config.toml
n_layer = 26
d_model = 256
n_head = 16
n_kv_head = 16
head_dim = 32
d_mlp = 1024
vocab_size = 2048
activation = "squared_relu"
norm = "rmsnorm"
norm_place = "pre"
norm_eps = 1e-06
positions = "rope"
rope_base = 27200.0
rope_fraction = 1.0
qk_norm = false
attn_scale = 0.177
bias = "none"
tie_embeddings = true
parallel_block = false
extras = ["paired heads"]
init = "normal"
init_std_qkv = 0.0427
init_std_o = 0.053
init_std_up = 0.0611
init_std_down = 0.0611
optimizer = "adam_hyperball"
lr = 0.00522
beta1 = 0.9
weight_decay = 0.0
lr_head = 0.00601
grad_clip = 1.0
warmup_steps = 200
schedule = "wsd"
decay_fraction = 1.0
decay_shape = "cos"
final_lr_fraction = 0.1
batch_tokens = [32768, 65536, 98304]
seq_len = 256
doc_mask = true
z_loss = 1e-05
train_tokens = 435400000
steps = 7448
dataset = "wikipedia_en"
Each number is 128 + 32 x the weight over its row's rms, rounded and kept within 0 to 255. Layers, rows and columns count from 0. Numbers have three digits each. The size before them is the row's rms in percent of the matrix's.

# layer 12 MLP up, 1024x256, rms 0.0611, rows 722-830, columns 0-127
103:135117103184132052151126151056170123125045100134155115094135082120136136127161149151128078093143154156168149152088124114054119143164085138151122097146135143082167122127141085106112122114164138170092170124112112072145144108123183086096160105096099122131164131188144136145099103115124151063166134201164104195163117097135047125020087177065129153147152161179062067138127114100120066106124
108:118089157121141133093100047141149150069136151126150152120160156085117112135146119109144158099159128124082148085175129142206104081089071100077120131156094135079128125148163153115171137102138139095138115167123100193115187148143158161104092115144186119126105146105144089105069108225189157133118121158192131107134159155107147167124168181098125140151155168174100101128161093157161120148158
097:175117194129180110111101155100127128133157104116105097126113154090139134096138153097098156154180079108106154184136162115116177162089162132164143143136104072136168107096087121162125127233117132114124146175115117129133138149124117106189168134148151145151152083117185074125131131113122043123093151125151102106170104200119179161080199167101125128204088131166078123170112030118110086168162
101:102181100188115069110154122117133101123166193173174149124118081148174135124161108112119136157141168100133162145131131120152089121107163053116163096130131156103122156131168114180117179132082152151117195151065172129112136097119186166169160124137140127123095097105131154103143125089125084161111099131090174182127081165123107153167094144192115100146139075145135086125139065165193129123153
100:137180166195149139087144077122164104116151117173125125103110134135139105110158096164218167132172168087076112126137136119156107184123095151117146114145127093090148118076116100133081136113156177191134145162131125152123181120159131099102082137108114124138129085102171108102159146084088145117175124165135163165142101099149109122131136097034125175123148068090085071136143066196163061102147
098:171121144158127153104115101122152095132178136181158182133125083100101107101115149107118182171132116128156139066172122131143161190096132070103117140141103161103078119147143163066126150154142190168150141113083102147153169124121150180178104128139123173147101131078106146129094144155136136172139134138147116125162130079132152149110180139151146075132084095138131113174085073205096137115112
106:121140165149100140118123083105073098106060163124151083113090103162066117086151087179140112154169101099111095121102174074108147144109194119114119076122127156041136100066126161157166151220126106171105085087069150169127147105196096114142109105158111116119076155154147151145099073100106112137151155124140126157095111185057104116136139110118115135134125132137141121129128100142122093165158
104:181121190095101118154109151125170121149157083159141098052084139103099092146141094125148052115182182147092179135129103088180139140145168083128092117161156097090133131105120095099133101092172064122079072116115117106105163169113180085109153133183151095111102149144106131139132079103162091131145158108121116088129105092051114169127139155076161096118152185158115086116088194097071111104078
094:125060140126157138116074170082077189076153097106184177140191125129143072164113084142080152196142094141098197118148079167155134101103171078141050170149085139144119157170105148168174140154129119144116091112075129119088124154161174152104155135140132069126142161111121082126173089151116089112139143180153152157175145167152140149145134148132082104129151140145125148111135182109092066106111
097:086094060159109094111141192139193104083126193093110119142124151127076099094114104122186115153116134136105151138124182093195163157091100098124126109117147092141134119149150126173178221083121099152166102133115110150134119123208122091096094134138138148089107134179160077130183108184162091097110167132090164198123123118171091088120071158113128101137160119143073060110099128163117146081123
102:168127070087139139109098166133130176102158135124145122115147132136163150128117096161157137168139117131147171133152174101103170149099142130100113183125105197108196210163164119052192142141122144131079161119141128107117053110111165115064123122130147096134095144097198070097131133101146065075162204164102125094125120070139154176161111197161077080105158164106100152168131161152100126115141
103:096087132112098159219077118166094156105077096113175109086140169114142086109148107145140127157149106115114163102139103093156121100126193130129138086130113101104154121109182129172095150049185140143074056190134146131062118111137172132082106104140174103129131130211131093146164089153146144068111144122145074161099120191122174103116112168089084166124176150136162085156105121149146117138118
108:097135056180176173103059148089107161125116080159193112141108139142158139108168112165133139193112133178110144160138159070153110147132178117121104187182066119149152122133101119171102147088146162172125205141078141132090120107136121184092076105140083091137099188176126117125070115108090134179133143144157114160095153087062126114134155153148083068082154113111090144124152124177096133138077
096:169115144115104109086141175132104083107084093104161109071131097102133143158128143126144174225135066194144181121059146138166104137095112143053139161146125123131156104171118146136143147136146108157122130149111134150115106161109096192136138153216161190148138154073093158160108129206131146125101107097115142098089104109105133190124133161139149124059122123159139134130122132109100099092135
105:087145074159094155104158118127145152130153132092121147162119119104108107048174085128135136175149086094140123164176109090147151092153145094090171117137128137145117139101130119170099130120132154185051122077102146140096176142139069050127203171139100110175106093093129151160141163106153153108124180161114135094107141117138161108092123109183141107156140103143133069104091191166115065079135
086:119205098087134066146141094106115194099113105117149146094141114159131146093180187119156170118160134103082139155095070093143178128095152117173150155113139113142162116137118034128100133102106130146033160095132157141075074149126122086182153125126177117152067133075149129167157157096108129157210114114117089168138092163121111110064160155158067138148141131093116147146160157188095093125071
095:079120186126080098144153192101136125132143138215107107096132153168174107102116139179122107091113136150172162129157141073147167073150148128118055138168087113094146129162092084082131155187153120157153062163073199088071154120098161099139181136111128117123142091092171193143165142144152149139150104137153151120093128124131095142126121136160164135129200142135150103126144151122167171122159
102:155139145105161184095138135138107166163114182061144126128134138117134130171156117116138156085113158071156221168180148154119132071079155111088040158120110115131164123082129138176131154137108150170104119114093139172140105092076138130148074151123087168140153116161180164159102156163107138109150192167177045121164094122160158164128118132136094096154092098157088079131096101127123107136158
094:151104151167072119163075149126131179101130110130163108108138200113118115088165148117117068145104096133143145143165087123182115096095170079104159134168149105101131134158095121133161107100179130100061157191129098124157095076122144106092203122154152104114142059115125129116175147202160139105136128159158146143147166133145158115090184052171125144119119139108118114108087077110193154137141
102:075142100171119167119165080137070103115179048130216107112087111145105097150105117174170134175111123112111166072198143132074159110166145149153086160144046058116144169169132069117120191116102150185073153129133121120104148083140102168119170146194157111135115140161096136091109112150138168068136078147148042156161090143153161132148152134134154117105147162125185126139139121141182102162097
110:096157143146086103160131107130207109087115079163154113117144099155138118171143117136161093158122137128111159072072147091115092186142078123071153126120123173137113136162094107083160138139132147145079131128156136151114097099116132156136183114111127057128109130112116145129163108126096058134112088137109161185161062167121191098160095159178092102121138086131149167152080129146128153064124
095:169102173154112151058104103096110123133098173133100153135155167153123111101161112084112137088139134120135226172172167086141155097121137138190121040171175170179135146123109114136167134120148148182158100078081101167153153156097148167128106106172123123161172101151155117086094105116165097147190124197097173100176107079115120169101105187153073128125140132081128099119098096115083159131178
102:115129138110139140133130170161184128084099132121197131025146075131149097148132172139164146149141160106136124112183165112087136113094090117159093195195118140112148113073175105102133112148110125158127125139118141071076123110116163142154078094112129154182092100142133090106123114160139090116084101177086111116090105156148089122178148125103125184096097118187190134102144104121212133090078
104:159184114190124140112164132074139106078129144192132123051143109134126110092133100094113117103115136096100115141136139128092082060153098116104077190134102152141222154087122123108113169181169180120137136120095182143090201169105172064149104151120166191185153112130147130160147126146093066125175153172145106173128070090125107107144167106132089109142138096152154100163091112197148127120122
100:138116067208084145091110158187153094172157099129151142102152093136105108091101130143110111178166218123142162105138142135091117151080134139125093145134140105085089173102127185113121147141147188163115109088116145104107109105158129126163233133124120136160101075120143078142160106121134164089136084153115150161160145123149065166135117145131107092133174098089188171123153076160241108144111
095:173140089140150124101118102057097090083130068121117133106133111158093126112114140115173124140145168175144187079104107101114077129101116107129118119134145118145131157066137135087148232127127060122132115110112097166150142125185120132129163151131201117104134072154178166192150120165121152147202160110125161129132107138128108085102160125130138191133145151104155131080125073079158149093129
100:125147111097133102102112151151127098113136115129187157034126126197118119166113153153191143153134158136106175150163121111145167133141111066170093161168078139070129145102116089096141100132108078117093176076137117088129139064191180149155123087088119148148093117141133074034223088100127162135113142156174122139123098115180076194155139121152172173118104161172072169153075153160106139140130
103:112066145141191125148055055181129085191121153156120068076101170114122113134109140199148157141137083114024121111137109081126169070117125108132096175198128129155168103082083107108124157181089140126160136137104174176097164154175104151166078173125116115153124107147158164102127121080125150164101143117166199140150131136097103164125159174071120128081158142103101095144087112148134120116124
097:111110065119088131110101165130161129146169168157116136145172120115117150122115153090139165166123145137157141100124178122167102053155098118120111201159105109120118193117140136128158100105128177138121123156147159143119124133134127140131115128168121122134090044085112121139147101193163107150122097151168152121150099057080159150068159134166115103095114143081203150122098148111145113153114
100:126142165143127111115101123121143097141120175124148119072086101151161078124121104144159158111175100142144158161129112111161130101089150176130100114175090164169178140119145146117165133126167144146133191103144126147137195135145174175110167106188208171193153154103137101087143107108149130189132129101106084107154183089136116138126159091073086063071111198110176111088118129119141153132112
095:126120117135163072124142133204081133106165107166149171149086160133126140113098137155148078128145146041097154184072103123134129112117141118131108126168099060167136116088161059117060140131161135117109160152128150148140102140165168154120152156121158117196116115153111121103121178126077117157094170118140061113140125181135123110148158149129140139092094135177110078140128163141055156129091
102:162071135171134127114103101173138150106086141148140128177050192071156118141118167189126102122091081106065127103122179133151122105134179147202071160105123131096172090117157112105130151162123116108095126138090157096095141152240068152174110121121164153184099162101117140151096070141095171173140147207162147131078146134140126152185156116149122138078083114153089080135148128095118115164097
103:149117083157151125033087086163148093134146158108142109143114143173138105058091176163134105114187086130145134135149182127131111145114104135102109165141128169096140142091101075076153169157131158156111121148113178121094069103192127162140070147186089195173131133189141158167144074177124118116170131158085076159122126101147164170145143157107101131097137100159045104178113111125128166073117
108:114089126099095131129119151108128115116078161131134148154111107120077134162193106120119134115147119111111129171156093123146116095179107049140063114117111108100099174136138142104189107116089134103072112142054121142129137176078095089112150060181157074128117076102189060148174113140106150160138132239143154204140144161077130158108159145099148040094206155097095096082141098093103122108141
102:179117171094161128182104111123092102113156127142139146128143140177154129116127143141113108175102150172155188173131120127102168108212228130134157132159089141180121128109105116144174145158145081170130105103095139176108148207110100061105113084132125072141140173187116205132112122141111113135111162103142164193159080159158108164138127157181126122064114102158118126130130091151133199079131
094:186183114074091121136130144114149122086126154156141096137113100105124126178071157109186165149110143152167100143128133146152117150129125122103153136138112167111175144100198163200157137148139110147155208103089129114177098161116098092125155143157112097182060181099150114096121135135129066166197152087157110145141105120120177103136136184091149124145148124124200114178155075099138158134125
099:138163108178087160167116112111103083075087139138188109102105194117139138128156174140156170136215162128098140087113127109143126164054113122166156135126107208120147119130099140155161181091139205117126106147137101157103184184121174161123119156162120099158060135133145163099104127177173098091098165136178098165207128110133174128133122127154110096087119106133082095195176090155182095118096
104:210143149143128218134126136127132114166160123127208216107083124157179116089191130150147120177183131121154135113118146132091128086192114134151145162153120103158080173160108124137157143081138112121118160092103095190098085125171096163128142131142125160105141098165108116150157101126074142147146127084091113109123140104149142204171134073151112137197085079119173101126124163097068097082153
097:129121099192166124128123123106131098113167115088141161130093098151113137110202116204177074132184116135157107126154139151193124149115137087102122102113152104123153114082153156112093104118198151097054145125096111149103121087158128066175159091130114149151164134110104103098083131138091101125085130138138140170173084102152071075113140147080108137050156098111141145134128132142157098104109
104:102101133107165187115072110119138126097157084151157052092113175183166062143109099175151183152193111130124122073191144125107115162120128095126172135184077147110157146154160140095129156112157082103124076137113131129124068071172149137150097135106111129122154174209134142076150122113154125135141087094114088117199119113143106125134112170143101097112142200147080109156142092142140095135131
107:118119106111119147125143072049147103087073132079195143072105112144088102090175189124141107146188115091142162098164090129102120090144112139106191121139163181090101132088084137140185152154117118118133122113110098094115121086132125084111159095116118129128065113126136135140141114173140157102119114148106089167132102090062114168081175115101113083117140134119083101196184167130063166095175
114:075167136123173174122116118102113177138094151128151094142131153114134084106137172177178130129176136103084144115171197145159126132076155099115165147143140176065137107116100180168098143129115121116067158121129080180123087184171103145121087125086107144139133146091138083178093106092126126113120119173172125142068166108175180156158188179137039136102149133148170115120101089138118162048151
102:126138136131143165107122081109147181124151111130156106016122102153174088111161116116147146112165143114153125122176099158049138124165124130107138195187067110156147094077155143125097140119198139152091112159109128120148062136152113175162120116121141105162161098189110124100168105148169123118083069096116125110107112180146137181127215144034105123068103144105163143147111148094100158073123
109:134164149140126142125166072130121120137125133139143155113069137139103076139161095119145160126229091111112141152114132124198091095161136129159146152108090052162151109134109133170151118061163130145085143118104116166120135112133145156133149030183130128092186128166152097104150111153069118145229092153121125152161150069090123153093200155175117121093140114086093158149141156075114174110142
115:138078147112121102173085148166139164065114093101156151142075167109122104103153081137137126114132124108115124080098154117190129149147170125104067088098118184161098129151116081105156140100105142141090138120047157081152144107121118144114159108111125094114126088079209125131105115144104106140183133151163166110142095124132151157091083174142144099131167122091151099175157135134096104127141
100:137169178148109141140150117124110078120099180184151130172164117175097137079099152161145129131122110143196145046185122091215118136083195086126099101129133159137149133082080138123131130185115056148125169096083131111153110116107076133171125100099170110123109117152124107078156114121171146138173096136188084153180074167196157150117146176119074110128109149212122117175087146127114166129127
085:161120158128145121130120120109128104116129088142135183079139091165160112165192186122091126107175133142093115162096112051130054120078099100128132117147110097085098113162111061160193139160149156095166115110127131048114052104121111144155172113126193090154101056154176154154167109159120144131150097122128148088135120170123042151155205121220073116159115135095062134141106128161169154157103
102:065102130130110149146123132107112094146117068179113123099177087153114065111117082142134088140134117125065097111082134118161121134136098091138153160130087138101138081106077187112114126133132107127073131148104127086117138182124146111110177136147170176140110114098095133101120061116181124132122092128193174139155140080067136074144153084119111052164143156120141121151096173127168150120157
101:125148144145170122089156109083106106094142102181154137099124085136187129106148119120107037178142153137070217169143099115097187156132184134165162085169158125074185187098127117131166122114149112144068133054116075088126140153169131168114120072181142136156162092109138130129097113110110101169101156143101136150126071214152066108118175121127095112119146211136147113092153145164086162193118
100:170109113130157165157068116150152151166147152143169151138096154126100115152134192156164166186139149116053138098188129094116105123129156127066161122181114143043135184145131130140145117121194140124112155111085117124163149110124186091134084134187115138145094134132089109108100073075116075102092147161117157151102144136037139105119141151099145159147118136158144138153122136182075133134080
102:102109110085056114124126147130113153112112090154092138147098072158145127100138083146113070155176111081100164151127126109136103134084141101181077125135140111163135119162111149131117177136190092126079118116086138152104118192131148195128121096114175146092178184092153190153168116156085113121144047133113067151175113123093127073198109108123123135147122166087061088148124105175105141107131
102:137140120140052102119133098122178161129124144140134164118106117129141124104129162087141171187169140075148172091093075048090185132118114090157168094153172132073138133123115173102192143120147111135160089176112101092068153154163152146138166076090099118201121109142147140083168087117186046115105139103113167136080137103107162110105191105192106100094166169136116152116089119118071170102118
092:124159165157122071031110114182086120131129144106092130151176081140065136098138198173143092117154130141158129112108134138119138149112101093137159108133117152142136167138139156119162166147152104104133106184131078092152114152173171089126144106104123170116130105173135163118114121153139152172136100116153112221155121102116121157104221102135144140144117149208138105154145141117133120107133
104:103150154134130156122122152076096092108100134193116107106132063214137110159101171128165138178170144109108098153184136092080146112154112073144147137154124168036110147142089153117149155139135139136151110145090152120156168130140119079089148096162134115132124116082149179152144070092131087112145142144113147217131167139070134053116113154086131151161155093108143105164136074199102078184079
099:136076148125057069152195138133182122100151093120190072101121145098139074170120118181151143112177156171108111101096135105098184168081086152129166181132100119138149140128173122129151125146122212149070138138132143087152132121091116122121171095133178120166113110123132143170189139179165040081143114110107145158132107143126143103129149152125114051133132129153180151161134125153143162156098
104:158135160213090140145126169130075128126094114170155174067153089148157158169110133180126177134178119132118138170137123085078103060089110135164108202180088099099173116151109150132088081181092115112115114141085112124092087137170058141169176065088114132137185131141129118083129118156144148113183101122140163078176124100143176136101177110168107075118158182160115155188146145206151137091108
104:093039160132133133150104176126144081101140147111181221128110134152144049117206119116127113158182125148165137142124116115181134111186190122099068163157112084112110076109074102136152173169189051141180122150117175147131178142194161186115140088167123060144151142150170204135096163159115130087140122130149093142127121132150114120108105142150119149178154151102136082123132116176130135147166
102:105217158134132152119077126173064132137077098157129146145152112111112110166118127156106125177135114085078122142141167106144177136079136137130083144150078169114138139127132121085112107162150134158062162116094201133120097100112148143095113095190136131160158115163134122090092103091168065151159119220146126099175185171111148113139182179053107145128120145193136132131141088196109113177112
097:191124189130118199143140085118190158144067117188133110125097195131145088140154189125090148119144127137126109079129095162132113077164079093104091180145104147163139114152099026097126110168149114120082084159125102124125095138128178099097130033119117085164135096057171142130143118138095147128182132136172095149116151127134127165152081180086127100147142106091179120178085159087102102107113
104:124098056162096141094107074107112165146157083088113091129086111077167105116155132109090106138169156149113215183093157145112169120081183132147105111184125097122116097178130161104120145118165077161057149114113074146133153153121124153155150124147096142138116124125205132116087108134159143148109081130172136082174088150107085093147136149128155175072111120174124073130147135097160170153101
099:119080078178128117084182122087121082117126104084085184134101161120189088094088107144120133192132119169090122134163159101118145131147139093115117098152160074109152106130174159110163164177180106169066167064112104157092151134133128092138119132105151160157105126126139099114113141066143082105126165091122139096147094189133128105141121080109126150167131110159155106119110152136055124173145
100:126084095162101085116105156112197096131068116201155088062120134172194085095156089107168092089132186148129118140143177060165125061171123154102090071145129137072149136149172185098132140138126093093090164096120122081130141152102101095115099065088135142111077132093145076122160136106173092113137156219132137086102110134174168155066141168185145067087118156196178118204080135102127151107104
101:153117171203117118087136161121138189134137088133073128102100087152110096073143091108111104157173119198118150116179145149124105114120100075162138130133153114153134096167172106039144144172124139124154180180136097098131175142178136054116066127154151106147113126162158161166171134178128127132187093116096139136114091152195104165193160169076103157165096107217089159156139112114051149065085
108:149153160144118150119133051153162139076119121106149134133177149130136071120124126120142088114132168134149109119144137067141144157136102189084177179169092145085139132069106079155165162121150147109112082118124143110108124101184086203114120133109148069177118116066172203097189031114171134082150130139125101125138113194115065148140129128121107162078168188179091130173168080109162155130090
087:150150119156161163111123171127082115167164164157114117112127104130062108119171074114127134155121134161126158180076129144120152166071145120200109149149160157152141073107152103114203196120146139136090089094146153150106128170089123127087134068189127141128142084129136100123111121083169137145055141135143127125119157127134131140086114196207131124178148088141112115138149140183087110193140
108:100175135151143151123141134118166151037114165095128069054103101134155127080095146159133177159135098134098092110183154056138090175109177138119133114101156084081161133115152133126134143079084140161081131159122166048127121092125074090096125127087164148120112120144152066102133142129088043127102074137127122197067109125158115133108107107121061104097143103140081075188120095172137114134144
099:142079112132192121101173136138196100134171137121126106157115087111149121057116087122153144138114205137137127179129090123132123116168139091124147075150139082100139142154193124092155154156173052166124146118079106141118151099158153124184231143139134149124111143080110141162151138170078141170136125153062102198125159154163166191121145087167121127100121076107130117147137094132111090142121
102:091119095118120053079135144107114157188194083091177169099135104222120098163118144176148144163193168093097212119128087113114177085145130073140132153184154139050192140140170139132156104116156038125177093147105101095091122181121193129126144151149116087158110134098105102152163064117126080114146171164168127150118105107105159112130111116095167161118170159159108158153092157184094115145132
097:107144095177087092162129084100096140093122074080174146150134067114133122095085077148122134107143108116089123082111132161149127074143137161108183145168102127055150123139147119140179147127149182163116179107124194105131121148202136097157124141066116145160150147098150171112116143064134098102138124142131127098153129181152087127113115089108104157146125148147175105073124070130197136168113
101:140163133120133071110160179106118154141149104117126055133107147150131122053168137167119088117145123143148129147151109106157155104092127139152143112183125121119145154114138134135127094140122102114140119117129180148130141123097112107124139069167075126190105110154115113148122154132159070076109084124181116184190090163121171068122117116151110099194118091144190179108130133104100196208076
103:086097133138178075143168160124118131060180129143150162013140134199172125110116145166131158127154076090117181098158219110132153181060086119182106133191089156110139132198084142124134110125145108120123103092118119075100090114188137141127171090110149104086081116120133160135132111112141126178129143161121077073136135058119132155105120106150132157147156204176135092155102111127106101049195
108:147133125193111102125170087155124111098129166093121167141062107189136089110140160141123136066217194136143144104091099142140104105128111146153116103162153171082167072106176100148162206162150160147118164084097095094136156098104086109098136115119162134140085093097115134103146098123129125095151097121130124149122115106101164138082186125118090114105169090144110140168131153124127198125142
087:154138103098171107086077204097094122187132152074101176135157081187159105153130147118127116148130166108112146139167098060107162150142122061177106169174069106129117144120172165093136124108143076147185167073111115107078075108069155079134160183173165065120145132115172144104136110144131161133098133118111165142062159157108125197096143111109160107126170135135137146113106109120118110143121
102:120162114083111137050103084164127129206123148163132108157143213124162117051086131184151095149131077155105125109124087115082180110159141064135130124149157152103135122064105132138121139165125129118089172146130100105062152153159118153103062081108139118132153208175158112134140134137132143160150132116150183131108137171117201115073160149124146149137112137126128125183110148146095137143131
103:111179146189131180125186124166170141101139155146116161121130148180082061101155155097209101124138184124171133174118116124123045081104146122108047110155109119147123081094092081113119180155189125130144137098121162139121196169116118060142123116179134161127141091148158137129194152105128098184161107144160116109139108135065111081108143120107129114199136106136148098156026137116169157156113
102:116156079184152129083104100117089119150161128125140158135125071187064109128095128163141085115117126073131172119099151125108210121171159097129097143149128185135134135154046109065102136145138096121120166104120147081091133144139140101137134154167148123162098153128158136186106153094113120155107085128114123158175070152078172091157177161082175113065100159157120123128134087145069143173133
110:055167112137106144182139176087160100097134134113133146156154175151100078116134104123162133129149125115144144182124101117155083085121115119125116142122095102134091138129101092115148134135142137191067164194115197200086171111122150131157133101091149081155052088154161148086092124109059115136117073155165150157133141150119119097098100146114066116124119061153182073145072140146127150110083
096:126157125200100131196168157143129132105154162120164152033111162159110115069099174160091132124146151100126118147171130116162128108096129103069088173152088162080121139111160077087122098178111089155127105141125093047147106117147139063170166123079106150170054115125124127132110157085103136148127124140136142144171099111146084127107165126151119093136140138125139143196095117097191183102087
105:093140159131100150126131153125142167126135110107140152099125110174162090098177115110172150142216196186114167173131134080118129122128114110159190113165130108155171119060149110136077134133171079100153093146150183150097083177104165155156153118078174092119140153171112135115103127124158121144116111220049182152083127117112094167153148122116092200180133181116130067096080083133080175120158
094:125080168137127151070030114079168154115103071174164159147078060095102146135122132166122157105173162175139135136111106136178139137106097147100099121149123094148116105098097074098126182165138059175096133120112080140166111055081123089164170167131110167088104118166160153110120156183177100102098110166147113139169158128097117155092111151150150123109066125186165074149144089128149152106147
102:108136136127102147153068111126154146111085124094137116095163122149115091118175086076167130146147155145061136140150163121166100099117133093145110113175121146090104134158145114157142149148201097154158094062125061110115137116159143133105204111142125157088177133097161140111159108164124132139124100098109187119135113154090113153166157132096136137047146139104130099115123086100125127098117
100:141132070104163145149118124120167114127111120119101161153090104119149140206090168154192135189126142122098193066129128156109149103102137117135101147149097111080102162139160151151160220179134069157143095120090079148141146182137113162092165113095149117115146167147133143112077159236200101129133129107201130161084144099153129180142173179121168104108145140107167146166110139105131083084124
094:107128172117122161117120120120135169092128163121153114110082207081222104079101130112104088140141069086133192169185113144095099166148115130154146125173139126144102123099171124125099138143098133154125118115121115081071153114119198117157115063138123148105094103184140143093122158116090156113136167111139175121120141118192159135145107170114178143114152091109154098168114116138090102121159
094:145184095141106093141111133132165114169102129127106116122117097192148109124150147150093169140104160136065131137153093090148118119145148150124148124143139112129165133072052095115154165201144111188087098100139160171146110126153152140152135148081151137091122136144250129069128163119121118140102124094171132105089128089146170098095188170128086148127123122195069094184131106079088077158153
100:137128199162106080087186145102156122113165188137198124084094128095164135164086093154150106116092126105115102078134142134099138160146115157107165179145126149154120190179088117187176130181125170138167117135089144140123080125108183154123113153131103150165088104089129056109161054159115150148163087137190113152101122084132128208049156127139121133150083077144119158142067112132119110120097
095:160101086119107164133160141105139140118090151133110133118151131149090114110175150089069134175125114179142175103120080086192139164087075128066156123133120145078181181087114130187132087109137147164110124103104182109126134117122124106137104117108096089184132121138142156134146136154123179172161164144131174164166101105123159104125115130144136110189102097145133148141091095116127124074138
101:079130100095079124163105156126136126103151113170081082115132159129194090104164082174112089123180154163075150195157125129098129063114132125161105174157131075087126160106149083086090120122166134113107186096140174109103100188165118156142162095144182175177126131139106138109106129105138161171121117128105132087191145120091124071111202189127097073155108158115134170103066129165110162149161
102:125099174106155174124102105090096136101114110127109116166124124166120100122077088143105044107142126174063136127153134115105170149092131147113124164161149110139096101122186162131186124142170132109070112102128160124090093210161106082145140108151232143166126146118170151082101147112165158147100096135161140084133111194105162113107138114120172176164144116151164097165153088116176198117129
104:108121100120102144128087136124179152101079051136156133111174095133102122101143120166184115117110076141148173156141120155140112166110134095138097102140139170134156179187129110085164199169177083111099092092163090153139166150192135096165111101148123139109077155128170158134085125136157022122130159121117219126159091136077112056145130111160140126081131164151117115137147142175125056063134
098:103148136123136138075102128131082144097085151132160147081190140153090086154130117166098095140131118123081124174155126094166112106163179111084116130125127113097166130140141168063183207119134112096115140147085099137109134162100134091130123141152127080120111192076128090099042125049091161166099140187124190096155149116091089111129132126114088077094070146134125127122144133148120149178171
101:091126148110161107138077124146134146055077117176119112106139179146124103124119146108209131095160139113151102035098092142146086070125096098118134118124113132116158162073123135168148156117119123148133091068135163141115161130147141066097099097181179127120123070130127091099123156143175125111136145101114129166125142101096170099087123077126060104092154133141177124106119115105161111090087
099:115161143091113125090071140107211201115124145090140117078110074194158114119148131139144140150150115140143140114152166151136090088167140117106178089169162138119157129176176148156108106172165110177133170142116142156114186116142162073081163120157101088140114145198161106144091145184124157153101149125123106183113154122130123172126151071144097191136094115110131084072078144113143062140062
097:098070151149145124160126104176117095088134081170132186134135131156118116083192183128116074134134129143091179095109137091189102092141102087154100160137102141141140089093098127140138132183138148108171164177123114112096154094183142144076177091129164129202080071183106099061115116141098122188129127166098103155155155113140091108128124108109110112151151096117178104072134107100135095157085
096:079138097109094151123066114119122122083133108104088158108138163127164094087170137124133105174163101182095138117123135069048167116089173118098127107158143147131186106142147128135149129172154186204121105139119150143088145103178142137123110129097118133155143156182168140179142135118155133081167187098123102125167107120121106115099085151133126177112133167153207087124134124147142150046096
089:098196130162157108087136119115131147034113151132160183138171153128118109132092107109186127071103144178114120111119108157147169145066105129136152101122161084144176152084141158144152139115132146167086135088118126167149128053092119090150139124110107120140110144104152139084214129175132083135135156138134141150147056157136140176029156130180147141143197160097129154128153144114142156075135
105:124109085136146167115149132078132186077129088093168145081138136132152131126175119123129103121135133118106143151123147134168108093131094092119232149183077120129082123152112096142130170097164166112136057200088154102045081224170142083121125144174090090143142125201161062114171157158113152120203139172130126081075117170155161093136122143136112161117177143119121091086150149079168145083118
102:077149092046067117119054133143146125128153067167068118089092083128104091171132127154132141104137119149048106167081078112150178073108212087145141087131096099080127134102098116143080113108100094154094126160081165117087194176144130125124133086108172154101125135171103121145159155186153080143194156153098150137160113114102127115102143108086118140115146153116109087111074152109107184091102
096:094123076072076065106113108119101138117037134124074162117152085115150119109183144137174108090123136151144147167158156103066124169100129140137120100141148101128083136099110095104180171162121160113223128123099113111116145130172136059148182087080069134133139117160183155089171175147144122099154094126169145105085107162122065083097126128112145170084147110163137082158073137109127114121148
104:133147081153144121130124115120129157127119136126134107142167169119115102048143134124086107076107133063136145153076182137104077109120123098121133120153143200158148195073140115114101115095119145212090167192135164147082107124194174140134116150102127097133095120188174115134145122078091126149204078180105145191073137160149151173060121180124139067113103061145094122133059098094090142121137
096:115163118102205130171092116161106130181138072139139084127090162117137130129140138155183062119206179123134174124152121050163133186131119136158129062152094108098143087135118150137133146104168199124090113141133154160127083131149155127100116120127128108139078154138146129182117126097099108113197135149047149094146152073120137168169179183149161084095205170155135110179152156150176097162157
105:083093178115104086146128135125086104076160104123104110074144046183119081070111138135152108090168106101108136086131158074110132150113096095075155146119111148038123106181069125134124112116100071148088154111157136118102140158131067069066161121166192074096116102156122063156137104167116091150134143163118120166091067140080155078187138114114096132177083148127132077154095108180139128092140
099:173154116140082173187128188153098130174127108124136142139137149123191122148127171146155083167116173095127133175150124095114140043153186084130137173124136069126140184181148128177081114122123187143139088117104157079129142150112149177150111105132153121146131126120137173114112138223124090090144149133195161114104122152064113129121134065131088080095110120144123123127089094147095066158146
107:089116122145149165132119136104136105113120112086124119064115153143100114099112147184204118136196107151072180154110174102079085099106101096145132150128163134107152147116145091188113177163123060106132144076106135078062145142153180152124204097122174104167116156069132138162129114172141068115122129125062176185124128145110087085159109168083121121128161144149158093110132136087141066076081
110:082162152100158093116169182141105160158187103122107101145125143151117099140146109143184091112144102108101111166136147115107144163120149120152104093134144110123104131098126119095181136112148159153069122122114173108092142128106161126087119096130133134143115084173187120096213140163087108169139170132149139110173100118087110071118132169172174138121162085071158161108097133189139103162092
103:145145128168146118120084150139106124126112161164130117107125138096162076096158132094170188129156103127082166160183156138152108080111155121106106172119130148152147143115159110140104151179203142251086137123126161134098192116126193111157129097137122147164146128158188159097117116155140103114135163133049178113145109172135144122139121161105116122101088110154200109113075096177101150115146
106:086114133074119126132108137094065126142093125148146208118083115136133121062157190117163135166124169149099141072093098131134114067099175117079116129155112107154134105136109116131185134123109145148129125095127145115162182132151145114133145100180136102090138057134161170130127109100088106039149089095180153121080163113098126146107152133114128115133106139084090142154168098099107167087154
108:099151090151126120155136123152165110072176123101099112118172159121130139064141115143208098085166120136123162127123130147105091153178095139080144110133139175167182130136140089168154192157150179211097126135101159111120114093168164154091165061105131125118068081177123141103205085163111145124109153143134121175110093132185102104100156130130122157100144121153127106097138054123171130126087
097:143135167155171144146114154107123125163110069120127094123134128129087151134100127204137090173173147127129145125149143101134108081110116137125114122111099222160174169164106147170189139198111127233084164081158143111088117080152109145100111119120143066136037134140143117133148105151121123108164085141111174152111139114117129120159152147109167073133130080149130113113105144076104078128195
094:148122120140140167183091138112154134142076167154167160143207152108141131143089157139136119130132066158141203163110123125129178078150150134097166142138109163095181108164149141147146102161161192147122134106108123180092136143138182089166196102176172129177086092126134099144168109105165110120182099096142124153137120109118061123060159069135091124081122110083107083102096119117152105151052